{"n_layer": 8, "d_model": 512, "n_head": 8, "n_kv_head": 8, "head_dim": 64, "d_mlp": 2048, "vocab_size": 42396, "activation": "swiglu", "norm": "layernorm", "norm_place": "pre", "norm_eps": 1e-05, "positions": "rope", "rope_base": 10000.0, "rope_fraction": 1.0, "qk_norm": false, "attn_scale": 0.125, "bias": "none", "tie_embeddings": true, "parallel_block": false, "init": "normal", "init_std_qkv": 0.0339, "init_std_o": 0.0339, "init_std_up": 0.0339, "init_std_down": 0.0, "optimizer": "muon_variant", "lr": 0.00135, "lr_mult_o": 2.0, "lr_mult_down": 1.5, "beta1": 0.9, "lr_head": 0.00585, "grad_clip": 0.5, "warmup_steps": 200, "schedule": "wsd", "decay_fraction": 1.0, "decay_shape": "linear", "final_lr_fraction": 0.0, "batch_tokens": 65536, "seq_len": 1024, "doc_mask": false, "train_tokens": 633800000, "steps": 9672, "dataset": "wikipedia_en"}
Each number is 200 + 40 x the weight over its row's rms, rounded and kept within 0 to 999. Layers, rows and columns count from 0. The size before them is the row's rms in percent of the matrix's.

# layer 3 MLP up, 2048x512, rms 0.0524, rows 1306-1324, columns 384-511
102,217,185,202,243,236,259,248,260,225,213,218,236,215,199,128,336,155,235,203,95,176,273,193,151,180,190,167,160,210,245,236,211,185,117,216,215,216,192,210,180,256,144,205,206,160,162,131,224,131,202,205,193,167,207,199,214,169,176,199,178,185,231,193,221,176,169,185,204,207,216,224,179,237,203,208,227,243,194,177,196,184,210,206,141,292,221,219,180,194,199,137,175,212,232,231,130,171,215,220,214,181,266,205,200,206,185,182,247,194,231,188,218,261,164,207,242,163,198,198,219,246,216,269,159,227,262,159,181
103,227,254,148,130,246,189,208,224,228,325,209,160,162,155,148,198,233,238,198,254,219,201,128,278,213,199,157,124,156,147,223,191,229,207,198,165,179,219,230,172,209,143,141,159,203,141,249,162,212,270,188,255,171,127,245,199,260,221,206,190,211,191,218,184,265,191,132,199,194,199,192,242,207,258,207,182,232,166,231,265,214,165,239,181,199,210,203,256,172,193,239,152,257,171,204,262,142,209,169,160,222,141,230,178,162,223,192,99,234,233,235,188,177,192,235,253,158,184,224,157,243,181,252,108,236,202,166,198
092,247,197,138,181,210,238,170,257,229,162,204,180,232,186,189,178,193,258,219,254,142,232,152,181,245,224,118,190,213,218,158,177,97,227,198,199,293,202,227,189,211,213,192,226,217,187,211,233,240,179,185,291,161,107,182,146,171,236,220,119,175,245,288,194,132,199,205,220,186,222,176,213,214,177,191,163,105,226,188,205,211,159,125,234,125,241,181,230,172,160,250,203,132,139,199,147,163,215,207,239,181,253,235,196,113,184,218,155,214,198,189,203,142,215,113,208,220,306,190,192,220,252,220,167,243,160,184,156
097,271,172,138,216,163,173,214,134,183,280,250,206,137,208,243,195,149,267,206,236,211,166,225,161,188,205,149,183,176,219,230,299,226,220,248,243,226,286,169,238,211,215,211,212,204,131,214,262,190,174,189,221,227,220,152,140,258,201,107,157,171,149,208,249,217,210,135,199,238,225,149,215,159,170,199,194,119,185,140,190,227,160,165,189,217,249,127,94,192,137,129,230,237,199,181,281,261,209,270,279,210,211,207,183,254,129,180,293,222,126,276,195,301,212,131,185,184,195,221,201,148,154,243,146,158,211,197,198
101,151,271,178,145,166,184,185,192,191,170,197,222,188,235,202,215,257,231,169,209,167,264,215,227,231,148,177,167,144,147,152,226,173,225,103,173,202,187,197,205,200,116,227,198,185,234,210,213,181,263,188,208,202,254,221,256,206,201,253,284,200,171,241,239,223,228,152,244,161,230,230,192,225,138,229,168,230,223,266,181,182,171,199,235,162,214,175,255,187,225,149,152,166,186,239,220,220,217,189,172,183,141,174,188,182,117,190,219,316,230,165,160,174,208,211,217,233,182,186,159,165,156,193,196,188,185,189,284
101,143,191,166,217,205,203,154,175,259,198,144,165,225,270,163,214,145,215,197,135,170,119,182,274,298,254,222,208,130,176,244,185,211,240,218,193,202,236,180,189,238,202,204,202,234,165,186,220,179,162,278,158,214,113,194,285,119,223,189,217,194,199,169,110,105,228,135,147,207,264,189,188,264,169,148,231,260,246,185,162,113,196,190,212,183,228,303,158,223,198,202,263,189,201,244,207,175,191,219,233,204,140,271,266,189,180,138,210,196,194,253,232,180,131,204,191,249,192,262,285,220,201,221,220,209,155,210,141
096,193,249,154,185,238,244,126,215,219,168,185,249,227,163,157,203,236,251,203,173,249,140,214,272,101,284,151,246,192,197,182,199,173,227,188,246,222,205,217,176,194,143,201,207,215,251,197,222,223,166,227,219,222,176,226,193,241,282,198,173,224,188,163,213,250,270,131,230,148,287,173,178,218,177,248,241,201,155,159,162,234,95,155,234,161,137,156,146,274,252,140,272,232,186,164,157,225,192,189,251,267,169,167,189,228,176,243,223,176,151,227,257,248,163,269,190,227,199,166,237,253,208,178,206,156,213,213,260
099,212,167,276,156,122,228,274,217,224,187,209,175,200,229,221,207,239,223,196,190,309,171,209,228,260,204,237,200,140,157,218,185,199,205,229,186,210,175,269,233,118,249,187,252,196,215,141,193,174,185,229,172,157,247,190,204,238,221,240,151,218,157,230,241,170,178,130,156,146,209,156,119,117,186,274,158,130,171,224,221,221,230,200,191,216,216,206,229,199,120,123,231,145,268,246,165,193,114,201,239,180,169,230,159,147,232,272,224,219,272,230,194,200,170,176,317,120,188,163,187,248,197,202,223,206,181,123,152
103,179,233,283,157,128,241,226,223,107,218,189,276,262,188,210,202,291,180,252,225,192,212,232,209,230,160,237,196,121,226,177,226,174,272,162,190,213,181,200,244,199,167,172,127,157,208,225,246,189,196,191,189,294,198,237,226,190,294,97,216,155,180,244,214,253,220,174,166,227,210,231,231,231,211,190,200,190,126,259,204,105,135,183,153,203,177,249,268,177,128,205,160,96,180,214,208,202,239,208,167,131,231,185,189,247,214,266,195,250,214,184,139,214,161,198,245,230,178,185,213,259,140,225,168,224,162,215,211
100,239,215,202,207,206,256,259,273,177,186,254,197,173,124,273,281,205,241,227,155,220,234,245,177,156,196,190,214,279,215,233,217,195,147,287,246,196,236,263,167,135,274,227,141,257,183,218,179,237,174,208,141,223,189,219,145,175,127,229,191,102,181,143,166,170,194,226,224,153,186,220,238,180,141,203,183,192,209,226,159,169,203,170,275,200,237,148,161,260,241,255,185,223,239,204,205,206,161,223,177,200,186,217,199,197,165,164,183,200,227,221,237,196,251,212,258,267,218,197,143,178,187,166,256,233,169,257,130
094,232,224,149,147,201,146,143,223,212,207,225,228,152,215,193,159,227,260,211,236,240,248,203,183,251,189,184,261,228,241,265,184,130,155,216,122,183,161,218,226,155,239,199,228,189,178,133,195,225,144,241,116,187,195,175,228,190,176,180,309,274,242,228,198,279,216,219,96,170,198,195,193,188,204,275,194,155,215,141,193,207,194,203,200,224,210,165,234,248,232,231,171,205,177,192,205,181,151,236,174,201,209,173,205,190,181,255,189,193,173,144,115,227,216,174,195,234,316,267,169,185,180,211,238,200,96,181,232
098,202,231,181,195,222,207,171,257,165,194,217,221,162,122,272,196,250,255,246,182,207,199,166,142,217,180,230,140,304,196,206,182,216,214,165,203,251,171,209,169,172,179,189,180,153,231,188,192,143,199,128,148,265,199,186,211,214,217,198,232,213,234,219,116,196,169,235,222,192,195,181,212,258,200,190,177,137,164,214,225,197,187,208,204,190,186,112,187,236,193,200,228,190,283,250,284,155,158,183,262,229,247,240,179,203,203,232,169,191,190,67,265,264,144,233,189,195,164,193,209,232,169,241,120,198,244,237,191
097,267,274,166,193,195,248,223,169,227,195,120,228,215,183,233,190,159,191,215,178,243,217,231,156,158,186,173,148,213,201,242,181,242,158,231,246,220,245,250,246,170,167,181,221,142,152,217,218,245,257,295,129,183,256,231,153,226,292,189,179,191,297,228,164,220,231,203,209,251,128,201,92,240,271,189,234,139,139,226,149,237,262,176,188,269,213,84,204,208,308,142,215,326,215,182,190,189,248,238,141,232,247,175,133,160,215,206,177,216,135,196,186,219,185,178,184,147,249,185,213,216,252,181,202,252,253,274,208
101,195,141,192,235,184,201,172,203,239,234,233,183,158,204,207,201,150,259,212,166,225,230,179,265,207,178,184,246,167,188,260,200,159,264,218,156,209,181,235,229,221,303,207,289,210,173,196,236,205,255,189,177,181,156,180,221,227,226,229,142,177,209,269,141,353,303,233,199,242,191,241,261,234,222,227,218,201,213,192,240,222,209,282,196,182,251,187,218,112,150,140,173,233,176,174,164,217,216,255,266,268,201,270,230,216,301,167,197,190,199,265,136,264,184,203,157,178,176,266,233,250,204,177,211,213,179,197,170
108,195,225,221,183,244,177,243,159,162,200,151,193,177,194,188,171,225,202,232,259,172,218,232,143,217,177,195,257,210,238,163,221,213,252,190,258,242,245,219,200,286,153,246,234,136,245,142,161,198,229,160,166,264,113,212,226,147,235,162,165,163,205,208,271,138,241,225,204,212,162,274,252,266,148,190,196,232,225,152,185,127,231,164,231,172,249,200,144,214,198,244,197,174,175,211,206,154,179,215,126,192,236,250,248,228,206,258,219,217,267,185,327,215,159,263,225,273,238,135,236,170,260,215,216,276,223,154,335
106,150,159,303,192,233,134,192,167,225,220,229,216,223,212,212,231,208,219,206,177,210,190,190,239,204,249,167,236,243,236,187,197,171,158,260,181,141,206,207,231,131,216,211,202,174,265,202,168,144,178,219,210,188,179,205,203,185,206,118,192,135,208,226,187,147,187,189,230,153,193,147,191,182,222,177,160,208,237,170,239,269,126,209,188,170,222,119,128,185,170,232,232,159,197,183,242,227,177,127,145,164,189,210,197,263,251,129,139,220,211,244,307,167,150,205,214,265,146,192,288,224,189,197,124,279,241,236,135
097,176,165,228,222,241,170,181,213,185,189,269,222,134,217,227,189,290,237,183,168,204,143,220,173,168,150,176,182,102,272,200,227,171,191,150,148,109,249,183,240,201,208,229,234,248,164,262,233,213,234,221,244,194,148,190,170,226,156,204,203,228,175,155,238,232,209,237,279,245,176,218,154,226,209,137,191,153,201,231,190,174,194,251,153,198,166,190,187,218,253,186,202,199,178,172,201,193,150,194,204,209,144,166,189,200,202,98,149,338,208,239,220,157,122,151,218,182,201,167,164,239,198,199,142,184,188,240,158
103,165,233,174,263,155,152,256,213,111,145,205,179,132,208,235,247,168,145,258,196,265,197,259,183,171,206,132,113,158,151,137,268,220,232,185,229,189,181,173,191,200,239,181,117,142,182,187,173,291,246,254,197,251,236,201,144,227,176,159,153,175,246,197,178,159,277,245,266,148,229,233,224,236,245,200,203,253,234,211,173,119,204,226,154,215,180,236,224,255,224,223,235,251,149,215,218,200,162,163,226,183,181,210,232,282,210,243,243,220,222,224,184,231,263,262,216,198,232,248,207,240,186,175,199,262,262,251,142
099,224,215,119,244,220,266,290,198,222,145,184,159,258,206,258,224,159,211,188,161,169,180,181,257,172,207,248,263,225,177,174,186,175,279,176,256,282,122,189,217,181,225,101,149,190,227,272,203,222,162,214,221,195,232,259,221,222,205,203,222,195,153,211,210,218,263,174,208,265,221,155,217,179,201,309,242,211,157,174,147,224,228,271,176,209,160,247,265,209,182,252,184,186,219,211,194,149,165,211,162,152,157,217,212,223,113,260,170,218,159,190,314,208,208,238,194,203,245,189,149,147,269,239,211,238,169,203,188
# layer 3 MLP down (transposed), 2048x512, rms 0.068, rows 1306-1323, columns 384-511
101,239,205,223,221,191,221,174,131,185,134,175,269,215,219,168,161,244,172,190,236,272,186,161,269,154,237,218,215,250,201,132,211,242,208,208,249,206,231,143,85,170,92,121,151,184,249,242,218,251,206,202,147,150,115,250,244,202,189,160,177,226,169,161,166,203,245,167,207,186,240,194,263,220,249,222,208,201,250,193,264,185,188,199,192,177,240,225,149,182,196,156,161,245,146,221,168,229,179,258,191,133,217,197,205,176,194,219,194,229,278,245,200,144,247,180,188,158,183,130,175,192,170,205,157,209,189,131,149
104,110,224,224,138,200,213,178,152,176,161,211,136,210,176,212,159,220,235,212,244,202,157,133,157,209,166,257,177,250,165,188,224,122,209,184,222,175,197,189,230,162,173,244,203,142,170,229,131,193,256,162,224,242,202,318,219,282,165,201,108,264,247,173,229,164,260,223,234,166,192,239,231,202,182,107,258,240,204,162,260,190,233,183,222,217,160,217,201,170,190,230,189,139,127,251,175,203,193,234,151,248,208,228,151,159,143,213,197,143,231,179,170,181,216,148,187,143,153,248,254,153,156,168,201,168,168,182,229
085,186,146,232,180,207,165,240,165,264,321,209,230,204,203,146,255,244,207,229,192,224,241,249,165,187,269,203,212,181,338,112,251,214,204,225,205,218,237,215,216,162,190,188,161,271,187,192,177,207,254,224,142,231,234,151,173,171,214,220,227,275,199,170,233,191,251,183,202,126,181,158,208,209,245,240,154,171,225,211,93,244,187,185,197,198,173,260,200,214,210,202,166,298,204,216,309,196,152,249,336,162,221,152,158,217,200,170,225,265,284,248,244,133,247,183,202,225,200,209,209,171,204,182,240,247,197,143,201
094,174,172,234,214,156,105,226,210,198,219,166,191,216,180,235,258,183,194,231,147,221,113,190,200,226,171,258,207,176,166,248,234,234,164,279,151,197,234,145,203,167,277,204,205,222,184,222,163,211,203,166,175,243,210,136,238,197,201,187,221,188,203,191,201,226,213,202,226,255,210,208,169,191,170,267,262,189,239,87,165,209,207,208,270,192,183,167,150,240,213,176,165,249,223,120,153,234,164,208,276,211,196,153,162,252,198,216,151,277,253,269,205,206,264,279,185,179,244,213,209,141,178,183,210,217,270,144,174
105,150,203,236,169,195,153,213,181,190,297,178,178,251,265,245,244,174,248,172,244,230,142,212,167,211,119,143,205,168,130,183,143,197,172,162,170,202,206,272,159,212,270,198,171,221,169,180,227,222,190,204,236,268,197,241,195,248,244,219,296,239,258,114,182,200,272,247,200,160,241,236,134,242,216,186,149,173,183,135,185,210,198,182,188,156,194,241,141,178,281,217,237,159,208,112,185,163,169,144,284,196,199,232,191,266,240,183,203,168,252,200,243,143,257,190,186,188,190,205,149,200,183,108,260,266,170,187,239
101,134,162,238,154,237,178,197,177,182,215,239,303,138,231,203,220,238,236,173,178,171,175,281,258,216,142,179,164,232,212,205,247,103,218,207,189,99,205,115,241,238,163,216,227,248,234,141,213,166,251,208,207,196,252,240,252,190,142,211,190,193,177,213,214,214,177,227,229,154,151,130,164,162,200,167,163,175,220,243,215,247,181,173,234,197,235,131,291,165,220,164,212,220,268,149,231,235,158,212,165,147,219,173,126,264,199,220,155,231,165,135,128,203,237,242,229,141,229,198,158,196,161,154,146,249,146,145,225
101,135,213,218,291,235,168,237,206,233,226,199,244,165,214,229,239,162,245,198,207,192,210,141,187,198,198,177,265,150,206,206,256,223,146,189,142,187,208,234,242,279,221,222,217,198,176,205,167,257,205,108,102,252,222,203,199,211,258,211,201,200,146,166,132,165,142,248,177,235,223,200,170,165,162,149,214,209,166,147,148,193,243,196,231,280,242,238,260,133,155,208,167,198,168,214,195,243,221,227,208,201,186,186,181,214,212,233,185,189,210,106,111,137,203,248,150,286,147,241,113,190,232,123,141,164,207,177,289
100,214,179,141,232,138,188,173,222,229,144,158,128,225,208,178,158,178,150,256,152,288,160,219,202,198,199,202,158,214,206,214,188,189,198,227,138,223,201,243,241,231,237,235,226,182,159,242,164,230,219,233,188,175,209,209,210,200,209,215,228,202,234,162,165,180,158,262,213,129,216,174,266,225,187,232,148,200,178,235,183,131,210,204,181,180,170,149,240,205,212,252,201,237,207,270,221,235,151,185,204,153,155,163,184,249,196,139,174,269,193,199,242,222,248,168,251,262,151,190,263,208,172,243,255,201,260,173,195
098,239,194,234,188,165,194,266,139,187,247,187,162,220,217,252,218,235,122,239,225,177,179,246,194,209,222,190,225,174,175,208,166,156,289,222,192,199,173,107,268,191,129,231,213,173,231,232,204,234,246,181,228,258,196,231,203,183,220,132,190,208,222,167,244,154,238,189,182,202,231,188,230,198,175,159,253,200,165,185,190,154,298,204,130,162,213,159,244,247,166,83,161,193,141,196,212,238,188,171,244,197,201,227,148,164,91,265,168,259,228,170,191,138,147,243,182,207,217,277,212,211,167,168,213,197,188,242,260
104,175,245,211,235,205,170,171,156,157,159,177,313,150,170,181,257,243,141,216,229,210,191,249,210,197,226,174,204,78,181,226,206,249,233,254,268,215,181,289,257,175,171,255,274,249,221,220,178,223,165,177,226,278,188,173,232,211,185,158,242,180,249,176,230,246,166,186,201,195,199,191,259,258,147,141,257,157,299,169,91,195,258,198,156,194,162,127,186,263,247,170,122,175,203,182,214,251,197,295,168,217,223,204,143,163,180,219,234,237,198,135,150,163,205,175,234,264,132,163,221,199,210,198,175,253,212,226,219
096,170,185,140,201,141,175,138,229,119,204,226,166,227,218,237,227,137,208,194,189,249,272,208,176,216,171,163,249,188,229,209,179,229,214,221,188,238,225,246,168,218,174,217,226,225,184,227,217,224,192,203,169,314,259,135,242,208,169,114,275,253,266,238,210,188,187,241,155,134,251,230,259,206,186,184,180,253,203,203,227,163,185,142,176,239,182,197,188,297,197,191,124,145,144,150,209,243,196,285,247,182,151,166,214,243,173,195,191,230,168,208,188,214,172,180,221,209,194,274,138,168,149,192,266,181,173,196,180
099,285,201,182,129,150,225,191,135,185,201,227,127,169,184,273,198,226,232,214,185,179,163,257,218,223,207,168,169,229,147,195,214,223,181,222,196,276,189,216,186,209,247,224,171,209,261,203,201,182,156,157,186,208,222,247,231,191,189,143,176,154,230,150,263,113,229,207,244,185,202,171,226,139,200,214,99,154,192,279,231,183,123,136,211,157,182,130,179,170,212,230,232,216,170,199,121,122,264,217,260,177,176,265,239,231,178,236,210,163,210,178,194,252,206,188,242,120,272,208,226,169,160,125,260,214,215,217,117
101,215,216,257,168,189,247,183,218,193,193,141,184,234,210,256,177,233,193,258,251,165,137,211,235,218,131,209,143,179,205,322,210,213,185,164,236,266,212,186,156,169,207,125,153,287,198,195,263,193,221,204,224,190,240,175,189,193,120,214,174,215,196,188,193,344,157,196,208,240,133,223,137,225,191,241,204,160,286,186,295,162,168,182,266,247,226,189,212,256,274,154,244,180,235,205,158,119,204,211,211,140,135,182,241,250,187,166,233,245,202,214,244,220,182,210,206,135,212,146,182,252,174,185,221,207,291,226,221
101,185,200,208,263,203,157,204,255,147,279,264,163,165,247,171,285,186,243,218,189,168,168,129,181,130,230,135,239,180,202,107,197,166,166,175,214,206,190,237,226,253,267,175,284,157,252,235,218,220,202,73,266,220,169,239,161,221,172,163,169,205,178,230,185,222,243,224,193,223,213,177,184,190,193,189,268,169,194,229,180,155,126,278,132,220,245,277,229,229,122,128,181,197,138,218,186,144,230,151,225,230,150,232,218,247,246,205,185,209,236,229,204,287,258,206,191,188,183,276,174,152,193,179,215,190,241,245,165
108,243,231,210,195,228,161,223,106,203,220,138,215,234,217,176,166,157,242,211,223,195,234,204,202,213,193,204,287,158,231,249,223,202,168,186,208,184,146,151,178,247,179,224,249,155,199,219,209,100,186,140,117,222,191,254,238,186,148,204,131,203,187,230,243,160,265,159,148,180,176,248,185,268,178,179,215,202,165,207,113,128,195,106,235,207,159,145,157,209,168,211,244,224,174,238,219,228,182,145,171,127,341,215,247,223,174,255,194,205,239,216,274,261,164,347,187,179,263,164,150,180,189,268,181,275,215,192,156
108,233,90,190,165,223,162,204,161,189,202,152,181,145,180,202,153,255,191,135,152,171,192,189,229,188,190,185,178,241,251,183,164,245,181,227,203,216,231,173,235,150,229,160,221,215,196,221,220,174,201,258,196,184,225,219,181,165,108,188,177,138,258,249,262,157,168,279,173,225,223,178,265,204,222,255,175,194,130,215,241,267,135,217,189,183,168,157,147,145,158,215,201,250,231,194,210,219,236,206,237,184,185,236,182,275,160,165,212,172,246,179,192,198,199,238,169,229,150,219,275,152,161,196,198,298,200,290,134
102,193,177,234,246,233,207,199,204,272,186,225,231,192,220,181,181,222,177,206,282,236,205,185,172,204,239,266,246,241,186,224,217,146,193,146,183,139,207,227,244,155,244,199,201,234,162,267,219,222,216,187,176,132,188,210,232,172,260,177,185,222,207,209,277,215,192,153,172,223,185,192,244,155,257,202,183,155,154,173,220,258,129,223,138,188,222,224,244,174,240,214,184,273,129,180,243,162,157,190,162,126,168,220,239,93,199,168,171,199,179,118,202,175,192,186,291,164,218,166,207,217,204,136,167,117,252,233,173
103,175,236,222,247,258,201,115,144,206,303,201,270,214,230,210,157,248,246,165,175,150,173,201,222,200,164,207,209,188,207,196,209,190,258,234,164,241,201,304,200,198,208,175,161,207,221,171,233,192,95,170,199,205,163,184,277,218,205,191,236,180,174,266,219,225,195,216,243,250,233,144,155,182,189,202,193,206,189,234,328,249,199,248,120,239,188,211,187,250,153,175,166,115,213,223,256,174,199,216,172,219,154,233,182,176,168,208,134,288,170,269,161,199,219,254,210,192,203,207,222,203,208,216,195,168,197,160,239
# layer 3 MLP gate, 2048x512, rms 0.0516, rows 1307-1324, columns 384-511
100,227,189,235,188,205,192,204,150,191,224,228,257,178,216,216,235,202,270,208,206,273,201,193,199,281,189,215,189,212,153,267,215,175,179,263,147,158,216,231,189,275,179,297,273,238,172,210,175,200,221,210,276,157,207,225,245,260,220,233,193,185,122,218,179,222,171,174,174,233,182,164,211,252,238,206,151,221,206,129,185,228,268,181,232,124,118,170,287,192,174,207,102,253,202,139,240,228,197,223,218,247,163,134,165,197,212,131,212,295,218,249,177,163,237,170,205,212,244,237,191,239,267,280,124,177,184,179,232
092,111,163,210,150,114,244,125,206,263,183,207,190,110,185,182,160,197,171,189,239,179,214,272,127,187,178,193,148,214,164,218,190,220,180,99,205,196,144,215,193,200,246,228,189,203,143,201,142,255,177,216,145,113,192,223,164,139,153,214,186,137,262,162,192,196,203,257,199,171,145,193,211,204,232,235,179,234,123,250,97,151,203,209,177,165,145,129,255,176,144,202,188,200,266,211,205,188,163,189,157,235,178,160,192,146,158,150,163,92,218,155,171,197,200,160,266,156,177,226,196,181,203,214,178,277,166,246,102
098,243,220,219,189,185,273,199,278,247,224,202,200,222,212,196,200,128,163,146,153,170,169,151,187,137,294,291,222,207,138,153,215,146,258,176,114,130,137,186,140,219,152,154,198,168,263,201,141,208,199,186,252,166,178,275,223,197,220,195,257,177,214,253,95,179,185,169,172,278,248,231,224,184,238,213,281,274,229,149,250,175,180,207,290,154,237,187,227,257,246,211,157,232,289,169,153,199,225,169,156,139,188,147,175,268,184,220,114,171,152,252,231,213,176,225,239,266,202,185,282,206,171,191,178,120,199,178,200
102,161,163,183,154,186,213,187,217,198,255,243,160,169,229,191,212,110,163,175,191,184,186,235,185,167,216,229,105,178,248,213,181,190,162,261,156,197,201,200,151,215,211,153,271,223,170,228,274,173,181,171,186,175,170,224,225,243,225,166,167,104,229,215,240,191,209,190,234,178,196,240,195,224,184,208,199,152,122,193,186,207,201,192,155,190,209,200,238,216,246,229,187,160,330,155,256,242,246,132,168,192,169,211,165,254,252,165,223,183,271,221,192,209,148,147,213,208,179,242,188,265,207,244,158,192,270,184,184
097,138,215,211,182,245,271,241,244,146,146,323,230,167,231,240,211,220,207,230,230,156,181,275,235,126,186,233,199,239,170,218,207,189,194,156,119,246,196,233,138,176,179,181,188,245,165,200,201,187,139,172,197,244,139,149,260,257,191,209,235,223,187,252,258,140,145,276,72,181,218,126,183,104,218,210,220,155,184,234,186,240,184,224,227,214,208,172,205,208,191,183,170,213,204,227,235,264,185,151,159,177,243,190,268,236,185,212,192,154,180,236,179,187,216,277,154,202,161,188,207,244,174,203,209,218,168,234,153
095,239,167,188,252,246,375,245,167,188,240,229,176,175,187,192,206,192,220,176,222,220,216,234,161,217,220,239,206,207,269,137,204,205,258,164,143,159,253,196,187,199,240,203,144,244,267,129,206,219,188,222,184,194,171,245,199,254,255,216,172,137,160,188,184,213,247,223,287,151,187,213,75,185,220,193,160,168,218,217,179,198,180,178,263,139,192,201,216,223,250,248,205,166,214,163,201,174,195,188,66,192,146,199,225,180,181,191,275,184,148,208,209,255,205,233,219,179,177,226,257,99,220,182,228,186,213,218,193
101,253,271,140,214,257,148,124,249,245,262,221,159,197,261,263,137,152,184,186,193,101,195,250,233,211,227,148,230,194,139,190,177,208,288,178,204,244,155,153,213,207,140,241,194,221,264,199,191,307,194,183,226,184,175,208,185,118,229,190,172,203,133,131,143,264,225,186,169,196,197,164,242,200,161,207,219,192,219,219,251,205,196,238,179,134,213,184,174,185,178,176,225,210,204,220,208,158,205,220,251,130,179,130,145,194,214,172,239,187,204,186,178,199,276,232,193,256,189,202,160,231,148,225,167,190,195,219,166
107,238,224,223,156,100,149,234,230,158,268,226,164,208,196,268,204,188,211,232,251,227,144,226,174,266,212,163,196,226,219,216,180,195,213,211,239,183,251,235,197,161,196,167,214,157,258,152,143,180,176,211,180,252,175,157,238,209,244,201,270,151,179,251,246,238,197,163,143,186,230,253,241,230,223,216,176,206,230,200,197,274,214,166,194,174,234,208,234,178,178,93,201,214,194,211,198,210,218,78,201,293,196,217,134,218,160,241,128,221,242,226,191,153,191,245,163,221,206,253,141,260,198,188,198,177,221,235,204
099,250,194,155,216,175,236,201,185,189,202,186,187,269,240,228,144,227,189,251,246,161,161,242,206,203,235,229,159,271,225,133,174,195,188,120,163,234,212,184,183,252,230,136,184,249,215,226,218,205,161,129,167,178,166,140,178,244,187,258,198,195,163,190,222,202,219,162,132,136,145,131,191,259,215,219,150,187,206,181,178,208,202,183,247,149,229,237,223,201,163,218,248,217,204,171,188,140,195,183,188,234,213,270,179,204,222,194,176,168,219,227,248,140,291,218,207,236,227,174,193,211,213,151,197,174,139,201,206
088,219,228,149,266,163,180,290,221,234,252,265,280,230,195,304,175,283,176,176,158,185,148,180,234,196,197,229,194,166,197,197,220,174,232,215,198,223,285,131,214,176,202,193,184,233,263,204,217,274,180,206,185,250,175,221,186,225,198,179,162,244,170,257,156,255,249,255,230,175,184,157,227,152,128,232,195,257,185,192,215,182,147,138,182,247,257,190,247,224,232,189,285,198,185,210,175,244,207,124,206,160,172,218,217,195,237,184,203,151,214,157,147,180,212,190,194,188,252,251,207,188,170,212,215,196,150,165,229
097,142,170,203,130,150,202,162,232,146,204,191,244,220,140,213,246,210,209,249,154,204,250,187,151,186,151,206,230,210,254,173,231,212,205,164,186,162,222,218,201,193,245,208,277,176,182,228,213,122,224,144,126,217,215,221,195,156,89,299,194,137,231,178,166,179,214,182,203,169,74,167,175,245,193,204,147,169,221,235,256,132,201,179,214,196,175,197,204,249,207,176,187,179,163,231,169,241,225,214,218,192,234,227,264,200,210,166,183,233,222,213,229,155,228,237,207,282,163,167,213,204,180,182,211,101,274,202,183
104,224,226,191,162,200,198,143,269,210,194,250,216,176,246,202,183,128,249,184,237,172,149,130,258,165,252,225,256,249,246,149,201,140,225,206,167,108,154,144,155,148,169,230,206,207,284,197,210,106,155,151,193,192,209,133,168,185,246,215,199,199,184,239,154,166,158,233,240,240,263,241,203,206,185,112,187,239,208,147,238,198,133,255,215,172,249,169,174,188,180,192,166,154,185,204,227,190,232,222,152,177,202,226,195,184,269,158,152,180,204,238,193,168,152,251,242,212,235,188,233,147,221,211,196,138,178,215,220
097,224,292,241,166,271,250,259,260,246,232,147,246,134,191,230,174,115,214,255,205,215,215,206,232,203,211,183,265,204,214,283,192,132,195,211,192,230,147,143,177,237,158,215,103,135,167,178,254,217,240,152,165,268,171,216,195,227,198,142,212,203,199,214,196,212,178,217,217,220,215,219,143,250,219,214,247,281,196,198,141,220,224,159,190,203,165,217,179,153,190,191,180,158,156,189,141,220,165,204,239,227,191,191,244,164,234,134,204,239,196,196,240,189,129,192,258,222,155,214,166,205,197,231,176,156,188,180,181
100,264,256,188,160,122,198,243,173,173,253,249,190,206,216,202,176,141,158,229,214,199,265,181,175,202,167,203,237,304,246,290,176,124,170,232,243,215,319,127,166,234,210,261,159,215,243,160,194,143,185,147,206,232,133,138,214,149,240,245,281,210,209,225,110,166,252,186,261,206,206,126,287,219,251,155,203,228,157,175,226,237,182,178,114,184,110,238,151,189,173,205,156,189,230,300,126,172,189,290,229,201,151,208,252,152,178,144,126,264,223,191,199,186,239,222,205,176,196,187,213,234,186,249,128,160,152,206,198
105,179,166,154,288,258,212,176,256,222,238,276,218,167,135,179,178,172,178,216,157,192,225,191,181,215,219,299,223,223,258,236,244,182,222,213,115,214,198,151,204,199,237,212,176,173,118,99,217,247,199,173,161,249,212,203,198,212,193,213,188,232,279,152,266,169,281,163,221,156,271,195,239,176,186,242,216,190,162,202,203,260,231,208,208,149,170,229,135,187,172,194,230,221,200,191,214,205,247,214,194,231,159,214,104,206,144,251,230,214,207,222,197,190,224,193,181,203,183,132,232,246,219,210,151,152,241,208,143
098,227,201,210,243,201,186,205,132,165,179,230,240,200,214,202,241,207,230,147,186,214,212,166,164,211,217,198,151,156,276,217,161,254,155,229,217,207,163,292,97,244,193,241,206,208,134,195,224,237,155,182,263,239,152,214,194,209,214,188,267,286,142,194,191,251,185,196,175,221,288,215,181,141,155,219,187,181,185,227,226,248,219,212,159,224,197,216,216,228,214,230,172,197,266,228,182,168,227,134,175,255,207,167,197,200,255,237,157,241,207,168,221,255,202,191,98,198,227,190,137,188,141,294,225,211,204,171,160
102,153,222,197,211,257,211,243,139,252,239,201,151,207,246,227,184,184,228,230,170,223,166,300,143,270,184,180,111,152,195,194,250,187,199,198,187,124,322,186,169,178,199,217,148,123,198,230,259,187,188,332,235,181,200,214,260,222,176,181,257,198,207,275,178,246,252,188,238,140,244,235,208,200,113,183,133,209,211,283,199,195,228,233,231,151,165,161,251,188,221,228,224,93,260,256,213,211,172,152,106,242,161,248,169,159,151,176,199,180,180,207,223,192,238,203,210,211,138,240,196,217,240,114,235,215,234,246,243
102,217,179,174,144,261,242,191,203,207,177,183,230,171,286,217,197,170,255,238,203,293,263,104,229,142,201,242,126,167,238,165,205,143,221,250,267,167,252,211,149,222,183,222,232,219,272,232,231,166,257,194,243,209,171,73,255,216,160,186,180,174,205,215,212,99,176,221,199,202,176,139,197,233,160,164,166,170,239,171,193,145,126,233,226,196,219,231,105,207,179,252,152,232,131,208,265,238,177,201,321,257,192,180,129,147,213,184,153,295,224,253,241,217,199,208,157,248,210,178,222,162,188,222,162,190,244,154,215